config = dict(
    n_layer=8,
    d_model=192,
    n_head=4,
    n_kv_head=4,
    head_dim=32,
    d_mlp=768,
    vocab_size=4096,
    activation='tanh_gelu',
    norm='layernorm',
    norm_place='post',
    norm_eps=1e-05,
    positions='learned',
    qk_norm=False,
    attn_scale=0.177,
    bias='all',
    tie_embeddings=True,
    parallel_block=False,
    extras=['capped logits'],
    init='trunc',
    init_std_qkv=0.0361,
    init_std_o=0.00905,
    init_std_up=0.0361,
    init_std_down=0.00905,
    optimizer='soap_variant',
    lr=0.00119,
    lr_mult_o=0.902,
    lr_mult_up=1.45,
    beta1=0.95,
    beta2=0.99,
    lr_head=0.00849,
    grad_clip=2.0,
    warmup_steps=200,
    schedule='wsd',
    decay_fraction=0.765,
    decay_shape='linear',
    final_lr_fraction=0.05,
    batch_tokens=[16384, 32768],
    seq_len=512,
    doc_mask=True,
    train_tokens=149000000,
    steps=6067,
    dataset='wikipedia_en',
)
Each number is 500 + 50 x the weight over the matrix's rms, rounded and kept within 0 to 999. Layers, rows and columns count from 0. Numbers have three digits each.

# q: layer 4 attention query, 128x192, rms 0.0693, rows 0-64, columns 144-191
# k: layer 4 attention key, 128x192, rms 0.0686, rows 0-63, columns 144-191
# v: layer 4 attention value, 128x192, rms 0.0864, rows 0-63, columns 144-191
# o: layer 4 attention output (transposed), 128x192, rms 0.068, rows 0-63, columns 144-191
q0:532489410426604525525576499511531487466500577515547483456516491511454458509507548496446505462508563552492483503527502521488444488503537572457481
k0:497531533543477468510457462495450480539517447531415524432401525496509501456545485520483535536552490524486490531521511484482482466507488549513504
q1:488569430550455562495550567462540505494533494508544503491465436476458466551521533502435541506440559499475479582481531461518527527563553494481531
k1:466488533572431558573512579518547534543533505483477516467521472542509495588526483594455460485467519497412475579498407494544470452538442492510457
q2:489481564427444523543485526565488479530542539516497540550528499481540532511458479508481438508470535494515472463458560479467400445483575543506425
k2:457505476503528460525513486581522489547484505514501505500501547512517545475479468536537564447527509511486516447505453541503514505554500564504511
q3:406518484540459500502461482539500460537491414457469460534575491497514507511591467552506483524466569502464447571496474518503561503486462521468479
k3:567462498478473531551515459467518567502508532474474439448482497497458478506507535513470496515494515440514462514571441525517502433594505497470467
q4:461470458497551496484532521510579503505534541510501521518582460529482473528522589456535497496553578505477519529449461556450433507613573449447530
k4:512609522534432542523482466527438524531504504526475533498492478546507501441538485506483443460442527456427561511562472442570506464509500598566443
q5:589523495551564415448513418469494475482483487412478476470544451480490527418509519567538509458515423524426483452494584526465558574477460581478488
k5:527525557494487462496484486469428524426478499500569521498458478461567498471464512507503483586552565601539450479526519489424446490448456449539547
q6:545518523494506460471552516589478521461492516553453482497507472477465482567473462488507496497459489493473538503492516500443450446575462571479544
k6:537480530541546534544526450516547565544505489497437546492526488560527456490450488546500535512510532513507480437526478492517477557477529524517516
q7:472527533494496488485524528497501574530532518519428507468501455516489410533482460488489497520442504538395451561442415471492508512519467534487482
k7:432500464517500522452422459496548499508531528481492505507535528466535526445499497490484511468523508424516539518541512513547472544489516511500548
q8:561498493423450527534521504430497466463548446565442528519480518525485500509543427474470437484483476447495456555514495516494529588485524454528534
k8:462476498517491439473478496559527466526454508459495404485501468558467533517488484515436445525480531525459516514455495463539486423517534514467574
q9:538508545530502466529373521533447518458460505484430531479488566514468458550476457532410418531463422441437481564487526494529532511536484476487538
k9:473486512525511490527502422527478545539529529498482453503503527498556478584453509528526491451477522514565541524497499483481549427469466466502529
q10:452483416407535495482541552471463461471457601514550525514510511510459521545514489482469471503515476553493417457525556502502473623502456451581508
k10:483465471537467496499458586479507467492594476502504492511414437588499395520466493470522446493472545517481516553497508518414480465552568460456458
q11:464538550565558470495530453513555535521512548501445516406517527434502489451454543505544536458552498510511550443479486515501477485503476508521494
k11:518507481492483449517404534454478537496528432508551521527553485488516491482528449525503514538515482522466481446534479466547465556498467444542443
q12:410512512496430476474544447478568530476436533485467440545504542481545510579469471514488451518529496414573517478495496519518553493462530482494467
k12:531446469517576461540504497486458458530462532487511490466516568494517500449447500474504521514570515517511582461437544490511519484442466431511481
q13:447473553604487517504422605511573497553496540562470402465478472545507468551440433444492435514479499550466528562518504533478569451541476555428584
k13:520502537547457445598564405612487476527524525446470481497572517505433435565442519571459509488471502478502586520480447499577441463499542473504367
q14:499498538449511533467461534561529456507579470472505497503482516533502446528456541478434454412507538513466556540495481546454519560498569487465474
k14:521482532492417502500581541541499503452453499476499461576453470501454568500550460480573588527412608437508508564458429544477467519540487469506522
q15:497529525510542516465431481475543588526492436500429536577487460481508509486480517441521548476553511474487493467536573458540556530545457442539437
k15:469506493493443507514540521522543498522523495544579567491501540526482479540542484521476551496515504475534465517459484530537506530441459495486500
q16:518482473420481424518464523534566500486450533495533410456490540536406418571529544555458482531502532505536515490431576483513462450422511468522488
k16:453517509565484507577573456479515511552516512538493538480575561503523521492440455527531509484556472521479444484533490481498497449511482508471515
q17:465476532499493486468493465584488533530482589483494528522550527497478571442483440582528522472548529535509582504451544536528550518492527536587459
k17:434482575417519515410512462480473498468486491510533453482478525463490568456482468429542511528520502467540493484498489499454510555485444438474503
q18:549473586451551451490472401576524585474483507515486473494521492512510479514512447568498492580439486495528549484436432489529476536439452504531487
k18:400446548447521466510477526410444499467496470482557497568518539502490503439490524515555534479562515503533504463511559460540511496467516438449508
q19:482485486462515544455528537487548452454499523531573473497475529507485529414541470486463522469511502522512442574468603450510495479433418444484477
k19:449522543521447502488472535455479546528510469520563498460443422558470486541480552495469530557511443529481428535484434497456521610510533491456549
q20:476463508605499406503559484499452504528547553428533491480447493477426515445464490523506508595509430520487535521526475431562520494430509554573478
k20:502486518470523443480465457518480525471514549581540487497526570490512525442538518549533473434494505535497492414455532548465500595505496443461546
q21:472476506535519450510536533555504500498565544563506544526560503464455637483465475554521463544505508494462491516536546457502466487516487532538499
k21:505488478557545514493484483516522447453459518505486517545465564553504496455535465470496487517502493468490563522471474588528545515525512453489474
q22:480527549455460537545519471480468496526474467515507525463565478498468442439478454540471544506499464408481496554521472491537435540507550477522560
k22:474483468429506498536529466503494529522532464509459481490499515478520557473533477468494546448479476437491504450470506521487546424535464527507468
q23:497453396544528524515524547506409536450400454499518450532459555475537473438580486440509489554453546442465481411487551466449463489434562479553449
k23:529485474488471493470456528494523531528484499460491556461519490598464489535448468458503511499474490543506458535483480464479552544511529469478517
q24:557521554524470548529517503577487500466492441525507525585547568435538530464546489521439562495482426507480521522514438466550495457519516432525445
k24:439523412554563526547509467480537562510456544502500499521478508465486488507498503517542542505444585436475506414459551490507498538517532470572444
q25:481559518574438423532575569558545469435522549491526453505568467539422442563416488520459481441521507549531471474497436496451447497597570474429488
k25:566485486455497538510467445644494543500502545443418434495525525528557523543456449552550515536467466450480534520540440490517504475481532601492497
q26:458473537478503461449501494512461442501526491573511494518474482528518439496459515464482569460492567501595522509555438481520462432575489475479574
k26:557533467566497512523457502493566481495440478565450482513517504461472559446478542510512507551506490487449519435504543404474542491430439568519480
q27:545462526493500442456506562412528578507497465524511460445488441540566517520456511500464520497447481532445452526525549523477503597529494435527488
k27:439526531518412557463479565517544517490510492419523437509411448528454521595536535518422436455504572527561505557491479517558520477534470557414516
q28:431510492478479435543526437578529515536475507547492521518417557473496477491529521561503529451469440515513489516478540511500463462550562561453467
k28:553526512502517478524483508474468500463476528515458510470472489475492580466501488462517496483522522581518543429486459472543481495480498474486500
q29:450518451447497513525480534474504547497521498461528570546526486491480487478488517457519463496496494515494447542499575553495553522512454490489470
k29:491471486494459513482571526495495479539462442522461523462516499490509550508553444466539507478471490613514548470502479571488419537477529520534495
q30:503496546483485496525491485531526557574530573473450444413519525459430526522569434495433528468496425493560506540511483430490464492619493489538555
k30:450485463507480471491513454473441485548483479468529488515469497508513494505506529522503462501501542496436504438527496573530611462459526466476470
q31:538487504474459456455480503470471520457444423424437548481548471522452507468466494550448435511489406441431510529516469527507522520557461531521460
k31:446510491501572495472470461586542483463535510501484514501466536448503534522524482492470480508458534532528567546488528425532516449504544418501506
v0:482504522483550467486394463516405481480523514537440536472435543476427537437587412425583434422497497449460478624499470465535518518524461444609554
o0:566524474622507518631445548388545502555392470455505453545418519555586544547435570465503509557512555492526547523455532443499505482461524454520489
v1:472545510498436433482534493464504507552542474482532492526508591407458561567460462463389489523445521550524558541501523498454536538505467520482513
o1:537491455494585562532467448532459475433383523533519487571555433466498562417537501538523518510453554522479455390464525480561473476465443437434533
v2:438502476524516507450421470527356492480582495487405522453539515441548437518404458499459397470425463366464483507468494515470455474525514493523505
o2:498502509464438559520537550478498433558442462447616551534463423569502511531430529481541576508535556498572445469502534504451546485510473589390467
v3:521468509503534504484464453577470476493421422475448541481480408477544517392545559566532436532536546480413502527455510491554448431536528531593481
o3:384519508523473478473452410457474483448519491478505497538438609521506479501486501546563550473481432504603452391519563488483453525459532466439443
v4:584493570551551505553494484498439491377473467497432525420495463443567504519456527532472504444487532453518546540463527455567469504455556543517518
o4:501571436388469544449464493509531451550526479510555431517477547501450504530495534554478515458456511563561469518469520427428432509560459501418532
v5:522484513532539642500468539494508478489503527522501496481565547530505444462463572535463527495463461512424502478403447490526447519496493452531572
o5:477529538512547560522536426514562520550492474548465555531479520449538522476470530514549562490480469585523532415594500531469459545483570543474463
v6:547537550455529493576535432431583416465537490533542487444486476577468478577515515501479516547496457537584502518521550463455597486566448540460463
o6:466479411554514459562531506557493585532487504484534427491388426401478471450508521482483499581490469487413535534487474516515517509506519524520555
v7:444530578506494466515528477485401413551505439417502517463507426512502508496483469465588460520559469490511461572495496533548487418602452533516542
o7:509547462505478563596504534488528526481531565471482505526400442548506367590505461476530487549481442437663454521445469480421469472485515472365524
v8:592505427558484463495603476417513497473541511519593505501554524484520482533454568502467456554502487560480590490489487524526420480537506450479467
o8:417597564482494485457477485541448529534565477463457502530542541552438525517549420578447443430514509466439480495543478459526519619385502519453557
v9:527495470476437536523521491513567555449470522493510436451462462571530509542497541527551560523512489558537503494487474481481467542526516523524505
o9:567489575499528503474573468455523549425523515553500521463510476443520468579580461483495476502485507473502489460502561464486536569512517385488550
v10:538466523509491509456507523520479487540466485474461545511459458509480520539498487542551541502511500535438463495519485415525461449555527442466506
o10:452509514460421481523499554546611505462525574528538404502509486496517483549478555454502570498520581516509498528487501514427500519401420555543577
v11:541519528460473531547459499552503457507493499481401442456565503490507483455496503467460493457486477470498550488481486439495503492489506499513543
o11:470381532454521488496531559411455478526509477511556612524438492461492509511525490453563493602477500523510581475462480511504478468546573470460377
v12:408534462531489503512479483521479514502586512545485474511492598406487512547521493474554462553529537560515533542469452520434556546492335536417551
o12:488501523546614493567529480414488480443395495498554501504587503598488399576451517526463482445439563472484432459530518550485580510486472327516467
v13:530458597523480420542468475550523507501531529458430447468524478482534515433526507448462462529466507437558509491508569493538505484470598492518462
o13:401441440488509546428501488509429502494520544592523427578349512442452556406412515488502576422473400476518505531483447526515412453519443497521524
v14:423649561537544506492546446536526494497562551486458484583455449534419476519564451490509560493506455548488540482513429537481543509449446435536565
o14:477507425473580446478507480412485483554465501487565516373549483494506503567508541401499471562525456520553536422411518492527499421465466499479548
v15:495502548524506513464483538613513420551489521594402537454500482500496563577522422469557494498500486562517530519502474575499526509515492398480457
o15:509408511482557435502525489468443482447495451529475507382361490542532456593475488551442572592492472436608492492539468520529479468454517573485527
v16:533548504484613497515533456473483524508526534584491507445426538472459445462563495451553525527519472522442516498494499531586462545496469474561534
o16:511563508513548485520395469517566476579559522454503512507481551543522476535498486510445527407445511580531519501501516500496486521437472474424523
v17:411550381575550522401456432554458462517499428571465449497510529466565471515484541594484467540452513458398471550447498559600495508581533433552533
o17:474484601462433409487579512546563561459548489435492462509584457581438491575514515496549495438578519580577512489599595496389422482558531449412538
v18:486459563545546545452446628556472450603532398526491527528572508418515529552536507537474536561446477473461509544535365560533474594549460494534569
o18:537478513360488501605585517568438442430498550491546489522503450515566467501469543476505509432510463555596488385535507474479399458445520511449469
v19:471475474459488516493522467572509518517520488570516545475480495450467586461539423507533502534528580521383528543534492478571488431506504544510440
o19:560452534551495420407528511448511457410468536497473527499466499531532402493437466492566463512498444556576501484490493444480521573485450478513443
v20:549586544505477542553463550576551455414483475493582539557430428494373501501520466572502544571550477538583567458639520442490509507470475504443531
o20:449534455455480464402509509514486501512427506469525444455452510532506553524514481592537479454485537483497532530476455447463582498532404546421566
v21:383501506511454428381461427529519430540499514508457491540578532484531527565531493541513459493450506498496577524464477507548535490489599558483435
o21:588394460419437464498538513433434505425461425502586501429510553518514559464535499478441536556525347495540429531598510526513407513534517585534529
v22:485523480495465418517497548553487530482452534430484529490482447475493486445485498458549485441515480630496467500521549514411453482477384560517412
o22:516477557473398484518542447522561505531465486508386497461507552513544492556487441499472484482416528385423472548564569480459520536503519413537521
v23:464423476485470536480458533457502551535554495505535524516539436544589469474503515514492500418524451474502487496451465502518449538508400472488504
o23:478512553578561568551495511491582517456525391471544567537452461492436465468527546497491518478590594553520549488512479558539552491555552486507420
v24:572533488517480565464494521577531514527420560543543487622434429639463461442556569499558641523533475544516465401558506500571527486420511475462450
o24:517464626453513463529413411417538482564565561533416420365526425455550474464387477578516470503463417492470491552413483471501483488589517522580518
v25:506541436531399456541534477485464567526480445455448530491516493508507470496438513534466445385467495534441428470501493489529438416517499519528573
o25:475497463437510523499486426478546454480534520568494538530485527483526579591533557470525522496446524498503427428447493490495452603512526444457552
v26:491493659469515428512479536454469418493498504540440538484566544481529503508508440459587460411532512429480496494482507488448576530547449472505569
o26:475520488517541566519517481477436501527575431551477508460482462546531424392468585416439499583485500394476454469529560497433430381525539614528532
v27:504515488564495508480480513466431505542575529539491551577535568531482469556448456542507509454476544464456524454552439591526558525494557482501493
o27:541518545484443515536449577473531553424512458527437563499456473530531530560489471466517567497523453512559508522462427591518473463512508525496507
v28:436574514535512424415443500525471502477467519541531511580575510465489484461497518529549480463489475515499493489498489554530488578560483461469528
o28:503508490469504484502473571490499505523542405392567487492487400551565492514478479547448543557477427552521407508483585467422482448507514593454537
v29:573414590517643587502467527484554452508590500572518544471425481537520470497601570429470565638455559500545452419509525544565547505452587394534540
o29:533451542625454416484457421520488498534509560518486397469421605509439428477408485435475425389465454475571540462489513428440389441547548449425442
v30:527487462535491491525543573514514521553452471412469541527487483481443525503461497550433479513504484514451527497524534495561517501531505429491537
o30:482526537468500516444473452592498480466564494523557453543580489510481481443495520471514442477501548528514479468451505508498498558485492483490586
v31:459476507549509439430427540531478460499504499497562488524532485452526489554464529550496481511491508433508505483526482552537535526505537511518495
o31:531544460471448498565560501538525479504414467471553513471559455548532560476525493520462508444474515525500515469613530489529436464567471576532499
q32:595531448509576539467429503549509583517470461461575519462542602443465483360553468602521550491663441495535446425514602435445523483406466507610333
k32:463478510385528431384466528391419509463431452530531533521442337511528457482549515421529500502494569577504507505475437547452522544429471415461611
q33:511408466509466518547494494473496490548446445502498506484468535480511474437493484517513528564534523552409447489543550473465509472455558491462524
k33:463432566462521486576549462436546438429542505545520458493527455479491468427510538529532577445431457512651517514450570561521442510581443443400498
q34:513402570495528526485560395409517407518514558564453503448491583524539516493539520493458512538455552467524531491464478505493572505395434564468452
k34:461560517504582426411395557476405538491544429507618590525463535486486499448486515446474491423546447512524521462528508468550456548572607362478510
q35:532491487479489502540522471512467547452470547441501497486543439433508484470547500478522455455579492461434421530513594493452512431511501541591560
k35:535462413461497508408443541393499453531537364524491561579465494465507574437477599396561540575470515474548524519508532508533459443426444571509459
q36:500494468453421549568448564417512416528498562504427485529441453510497550430447505535411552460457539514435476520522437505439509464477461350402409
k36:429475452558494571416535507502499544498468464521582485507429460560453499523508509527477471509480481510429429513469509381544470540533483502517597
q37:488538484509504494512501535559480542443415593493589432581498433466492498434470494470551458557591494480526473415404513543446372494506438483519465
k37:537559468496505524550531474502546406510482463512483611392606511521538521453496589528548514471528474497619508373458484442461595523534480563563502
q38:489471421476415503497511446517452437461440480487442374475588463541495558537399446519503453521466427507449509561472424537490481560416455438538513
k38:455553513547498496461580463520528519588410478515433533471436486454547503491488490531514521453557521515495539517540476510571512497561540515461416
q39:501481520478486549474459487517561503529533468469510475494548486476565483484465410482614513452505474555477451520535435548555562522542530487538458
k39:560465508485541431509574559555467485522445501551498479536541547527473554563566563550457545490424540421525569507523532541495476413547572477489488
q40:449502426520494516554538498430522537436562474462438574503508544534482556533509513454498584409486538502467494561451468444443565551527524527473474
k40:520508572455449512455509476530465406494434576469574548516506484538440466531494494517508568517505445513485501509514536586529368510509478479472511
q41:554610387527495536506468558485467498532474486458642488505410495572394445565489532549561493537468524497551461532467439487467543492508356489458482
k41:533508525529526420523518557447548488493498451468509531470466436460569492555487419471475509390490537457470519458522442461493405436552537547443530
q42:570475552518512538445579564477481523456527501602439535475404513485482451483488526513501450452511579518440561450498408482480514521532444450545523
k42:335508591496500491433443381517494506492502468421538473510542512532534511585514487514447534527441439472516456527553558452524436525435598573495535
q43:461438478533465526606475530419543483509585454559503504464502472595462424482530448508458391501617470529472427624509574591441503653496537517508587
k43:526533568477458521437400527526496500491595531448407457475565490492456510587526580550481496609488583472434575516463448533438561489518488473483438
q44:440582552491458411542524520601670534431510524449467491498529431553496425541523497520357509497506558490504452508507492476506530479576557537509608
k44:576459405509532544553460334627453476545462567572466487472609528443570536430479423561623611552451550404516566468421454504508529424495505498518473
q45:431436468612421467490493496510502510545516546453531537467537547483499605410471461536534513414580499416454530464396464432521548502528526598445511
k45:607490503493412475500417451531417530506553444464537542553542449490445518478535513513563530509483573619559440514609643518578479398475467436639506
q46:484414578453460483455555469480539607523476565455440499483528593548522633468608408558459515521545492513611492422510510473616484518539555542577432
k46:505537486516569508440517412507548499435486484594578513506523530385500481357490592556568604545539460475476463363464596422409513598412423465523607
q47:570506462548484513480510477422574476468403460492501603524473512535524573505452481578551414482525479507498558462463554456545546481381472443549474
k47:468467511559532483483499529541443545520577564526517468361490542411478398530604562377370497498499453549583374451555493526422526577450475420424600
q48:397449489597463516546457467504525559485576457460486469496456512398552614551510477573538580533471541447430496548420551483515581453485388465452499
k48:509468584397621408455478473554431495472440544515476459508490553524561411463439443450494449479506487533477577373599542426538485511495526492581525
q49:477455402488540548395418547581406465506512437559585441526545508447591491428624524507554402550509450515546463563523415493574503410569472517551478
k49:491507554525510436486522524527495565569523423360459528553479420470463429566415537427497549433439531489415606470501479515431481504543441507436530
q50:554455440531448514500475394511464554576518511477496429433416428524507508500575455508544412512481468491505491567504463483576428506480498522527510
k50:415534565514599434492469537469503521377523449514527524533505529484605556443482535495459592440661520617475539454521624466526542411442447436451480
q51:456536565534533366543518469412418498482564531429606580507503572491483592342513556567491585494512446450526485441530507520559459614433436497537516
k51:488398500541374595459518452496502578499461529540497518528528392559467500461456435510451502514615582551465457483474520517432543493494459470508516
q52:480479554571481542569524452598452499489466633548443421597569588468451472486520514627511546462462399501537556443542534487513525459554513580472533
k52:438524523481624438498519416447513486457514436539449532552572566446514545499406539446469440469558554471494551387459452452525496518431423516528480
q53:498446540475531429558497520575471465518522596554500480568449486444564528564407451507497481437408548454505497540478581530490519533530513531540504
k53:512527515467447580490514388496544474487551469448426457491546607509476531529492502485483473488584426565511561562546447486523549468478491474568534
q54:541491436565540489470600414478451536486415446535540543510457551437507569401557541441448560504508545448384466440567516422580545449357460421552488
k54:482499531488495461465441537358450407519466449482599517479390581447514517460569411493546530548488482542472576411440506543489489540565494505575468
q55:539477503538573431443439463421469392563515581528533492419401548530452477331529506507463497367502558521486512468572516524434553553439440518571443
k55:521459452435541523416498548441471523488564459542539456533491458496605520559489514482545509514487465432562447559440554541464543511563489444529447
q56:422517587626464555484457437487527500565518468495520572474424462463551631464514471491447595462603508497401486471493500482529407455547531543535508
k56:567493494517527438559474503479435433494477502535482450545475475503396462472500480562469493565418532544485498461458508458504522601425520428490534
q57:504483503527414445391493467419426575391503467410498449492500480502467562492548457444502540523509457493501449490517592534539517583520527478482529
k57:481465542610501500499558503465519417530481416562541537472457452446524525527484512499420497453487540561542480494508490453477546513538443491462456
q58:517444499603493521487538518463475563426520558497566485563483553441575482418537504511483469441537426478498369446550548509466431523450494568548477
k58:578528518425474502502430555469468491482437412578527491477536467507447551455473486481514521526623495483572543470491587495382510499532523478446441
q59:512481503431530526462428516450509440410511497494531448512551557532496515488444515601516468494535522501475482480503528514536485575491550438524553
k59:504413463446460470573533506458569486566488535499478517424500438555474458525553553484483567532465525489542474507453524527490494467445473527419567
q60:454588510507553428525510526404455580512510530476489499520481474451504491484468483464515500421522435483538351468569586509508509563472536508451471
k60:495517540489354640452508589521612464383573441538496563543469400557428494512424522471489477568481591542488470544417436467476455456539493584512569
q61:505577572432457459489540454569507529422506462527484479514520557427576371547543502527453501438535461577464596532461577408540459452476510506412513
k61:457472474430476548486446485513452424636511530514458582509545482567505591409469501495546538458448491407511519485531387558460595574541502505536493
q62:547514533532428485635462525475536515509392514498448518540441544614529501523504423379561470641458491502464454552537484453516477461494511509453454
k62:404424500546461503542524539539460511511580471510499463508523457446493448475581522530445508541470452429442572429410456572558552466528470466452549
q63:455397549481511534504559578471493469598483515542423499500489457432502565567519449442462477618509537568411469529547515450407394496517535455505552
k63:454493481475426483477453544640521438479523497490518367561463494575515425542494521558461436432472492518553589624437390506576505495501472526491570
v32:467541407456570544494409470463385508400520465555568479469509569445587596470479451564490507472507512453496524582503477509395483439536410476496624
o32:465510524481540489423591513604517560453507499452427542495563441558489466522565571478480455449571621428490474457596505573506586442549477443594506
v33:437520402543492546490387599475530482553487498525490574575471526428587504539412463420475495443447511589526531483530430431551468605450505496478484
o33:514466590468443545569527546540556492426493511565488529460429539558522482503506433507430566508417470504454496541548550523551561455416483559514497
v34:397497410505572448453527542420488558514446527566553469401478429498516490569515498475561470457471478527503484555482543490533514474539461488464477
o34:489517559558558463498590517492497521480470461489531482459531475561521495517546521466434496460486542515454477445551480510540525455500549424543447
v35:448573520466470480563545472523552483461482521514497442529471403467568582433513493416450536497474533477446523508504475436479539501497558541545464
o35:522448504436557563465533452471488444539502558492519591433515510486520524530472436569484466536518525461554463523497416506391453488487555519436578
v36:564461535489554507401530485472523481467478482562406560499540528626408432449552453540540454468508525480458554590491590512453521464508532471545477
o36:538544507480463433642554442400459487475502552447560490524507602500549451525532531510466412474508491536509600492426483537507402510523547438575598
v37:508536413391551532471519492462588605519575524546492463466492533548500505488584542492428622578533508524467430525550504521445378435460546506453509
o37:454550544480416436494537442528625528462547533571393495478566530461460475483502455473440537451525486511543453516556476478533560585565567485514445
v38:377476407549511460438471454421582462472459429520455558490525459463554517485545503535485529557507541516468471568481500543529581583517532546551528
o38:451495532446420535436462449497491452428513559525492445521498458498525490545490539505484555536481543603541476421555596598517523580440478536438458
v39:503521497547499514468563454484532504443433540462523504443519440545508439514526513514542558499544516487523433571531574424486564522434550515428570
o39:525534424458481359489492483547432509556491403460561477469574531478440496486518488539481501474511382485432557576602560542566487485569495483479465
v40:591451469438516494524546556457489483427517467479522521441478524488429519525512501485443492583466492525478445442538483487480433479424536491481493
o40:569545497501557488493551460477539534367576423486483481513526513445483505492519505589379417521417540441492533521503545515485461586522471395578484
v41:541482470520508460498347502487436479478555473475539557458433568469560538447468440530536495535522466453535511500520416480463428536509537479497543
o41:523582466405464527492540516463394439502518509519502462540537423513514474401560517514547426453474555460484540499533431486528564518499518491521446
v42:530524488453474480491621508479532466436394445577550495479454536448495503514501546539525540489540524505471545515501522469528542493504542517446545
o42:494505508463537522448447506581529515491508466450483483547548473499463483449527532495481388468520496501453495436507541517527341515501576598549507
v43:519525536570457554542561575503534461513574517467517455538534383434443550549545547472439484526503547529555454471537553544487481438474475573454464
o43:506500532537511450549485519405396604510478423429479443474413417544604524523448452447456452491399464499507479591519642483561524428562523596510514
v44:576532516510462511454635503528557464462375592423514439511577538519431427577541536455510434445532561516554569482399588478572476546541512562493452
o44:493396392475421627536449483503470470529444446449520505543583576562437484491537474523488597540508385480468437580556543485465485579475471472453467
v45:463433512365455482526480536540514513484529524561497465467528461437398414468481474470517564548447442425416564541564428509422545478464563566434480
o45:534551461532543549489521455407539576579536475513485508476381516454433506535561477519469492467500459463398476466491387554480467483573469595567480
v46:407406522508512481454548561557518517545557508563535518460526486435517507497468516488588484497541572575495436492408634460461402478466461473396504
o46:486458542437518436462454483487475480475601418482397487498494540573516477497478537522467540505478536451482403591469584373541488617430533468513508
v47:572396472499460522569472502488528498481492522501507489479529468582406479467519502491487547493481475499511484589586538606540515637557495502442504
o47:588429464501458531510465421521558477545477525515474487425490444534462554488404557480506458464486583447491567519472457534539566579546477507495525
v48:454558579468455485538646454447469443511422499523504494437464565462456569495513496519518533446493486482420513560546568502532442569508503479512503
o48:441515437421523531549506542437519470516429475461489538510527571510468476546521525514441419448440460533512412534491509526468431512564504471419473
v49:560506549471530452490525534466588388524557579518524503432536572553519552525556537454524486442462471405529544555531546509475491525565470492459403
o49:517536372439508445531509553511577549524563435570501480439482471468513497463557557468390528647585547441517553474474483568450433480527472498507402
v50:593500499529472465557426427577522475498465429483584440446490528518523509543512557427420557569572483476565591456491531468446528455534509589502520
o50:519464574474449496543537544524445519552428486496459552504447508474494479475555413516505511516448468492545533597528526565472520494480532550604452
v51:426522482503420572534518468468517427505504498550492495567494448549517538437472457489537555466527479484503528489504528532594491489543561426512458
o51:451524490465561501548471439503470450547504570518486515481491454469505521549581489517558462480485506497532474487521561447523497552468432477449513
v52:547474440497586474498456509528490501495492422451500502492474514478516482524519493514436516505488410420507471468551544402550559481496516484453597
o52:476459474491568500409508468495560479484436514460520422432456461492365447463486510525459480448479457582572538487525418544492442482442547532518530
v53:505466478590515405441498496526543414424508459514494497516562469489482396499439514549514462485416535551462462488481511461520502497515515505436481
o53:546505510471505500507479497476460507472521439485493461516462427475567552447403472436573603458483496481522458470511497498472428514385476517401480
v54:514528555422509516482606390414570463382453572498494454496516512506443480509560513542491433495526520550469519433480548475494511528478500476588530
o54:415544439568474529491455464482469466517512496396470548574541526533463549468535537520532471492575485486464475548471521477517395484574543490419431
v55:495517607453564619485528483495393549462377480505469494495467392567479457549540533515509543502563568539540571511579505509509430545446512475426443
o55:469550479541508591552481545511538579494445471476504517542524384551540515525499516543418574450423589555402632573490408504462498491581513517510428
v56:406558531472551555497476579502475468515528487481442480498567566486578513414527470564480472458514552572514488518425456506431601513465420563574508
o56:515385492452526506548544483590449440490576579519439514592466561537546540486482553410531585469492443436451428459474492532423444502490532511529458
v57:497512474554520519458568482503503396423508591496468517581476437511445436325566438484426561521454483474403410475492466474441518443540451442468476
o57:521437525562451418443611489505467479475554568444477513448535399501498489463507485520537495462537538544498446480519422498566486567491507517456459
v58:599500438505527528534477477551460508491547520518423458445416418476448494460515509572434489496646526493450421427478564490511596464487471509533512
o58:538469475574494369461545435498426504399527532488461492450420520426455552510538418528570445485586496564558435526500533517436402562496562541552508
v59:521506501461445550528517466535543544439442531499520480532546450537549475472433502406566440426507443537624536422517466580426505539467471470488510
o59:605552552557486459470452468454440474532566506456483530431492430521478548500525518433549466617453494498450480476466471537564538489513485562503465
v60:453511538521528535486536513496463534416468446471489504512491578419407493545503468506550501506482492526573461542508514475541556516452496496478492
o60:565553462492550477594502599600523481493519534487544461464454427527432594477470448430567476517437490572593489461577491442455424504538469438542431
v61:569424565570454441549481476509522478442484494502509479467516515506520497446503537536485602528498499522453492503557558522549412470526428530566536
o61:575488493474412465463499544427445552508414514430400532524500570475492550573520425565514469508553539508537439472563487484467486451486425569451504
v62:535511398515380533473538502459500550502497471544519435566492494499485458542468512463502531483477501415554493492403544521509503522501440476493546
o62:597473564423521535442521543556456540515383469509604545471518409523470592472553476547512438528471492638501492465496462568616503510462497531542490
v63:554476490498436550543367480594589459591564467517484494456465499462553550479583528502503479501400407513516455527527554417523497491544554506427545
o63:506435509498507464545473456496582410482516442527498408518424534494504565520488447481480545530516458463548489581518568511528463411427579502566483
q64:453555597509517476544456468608541591509464548561542453500467583456491484530519502519421476521501536552538464495451574509589481549457511396454533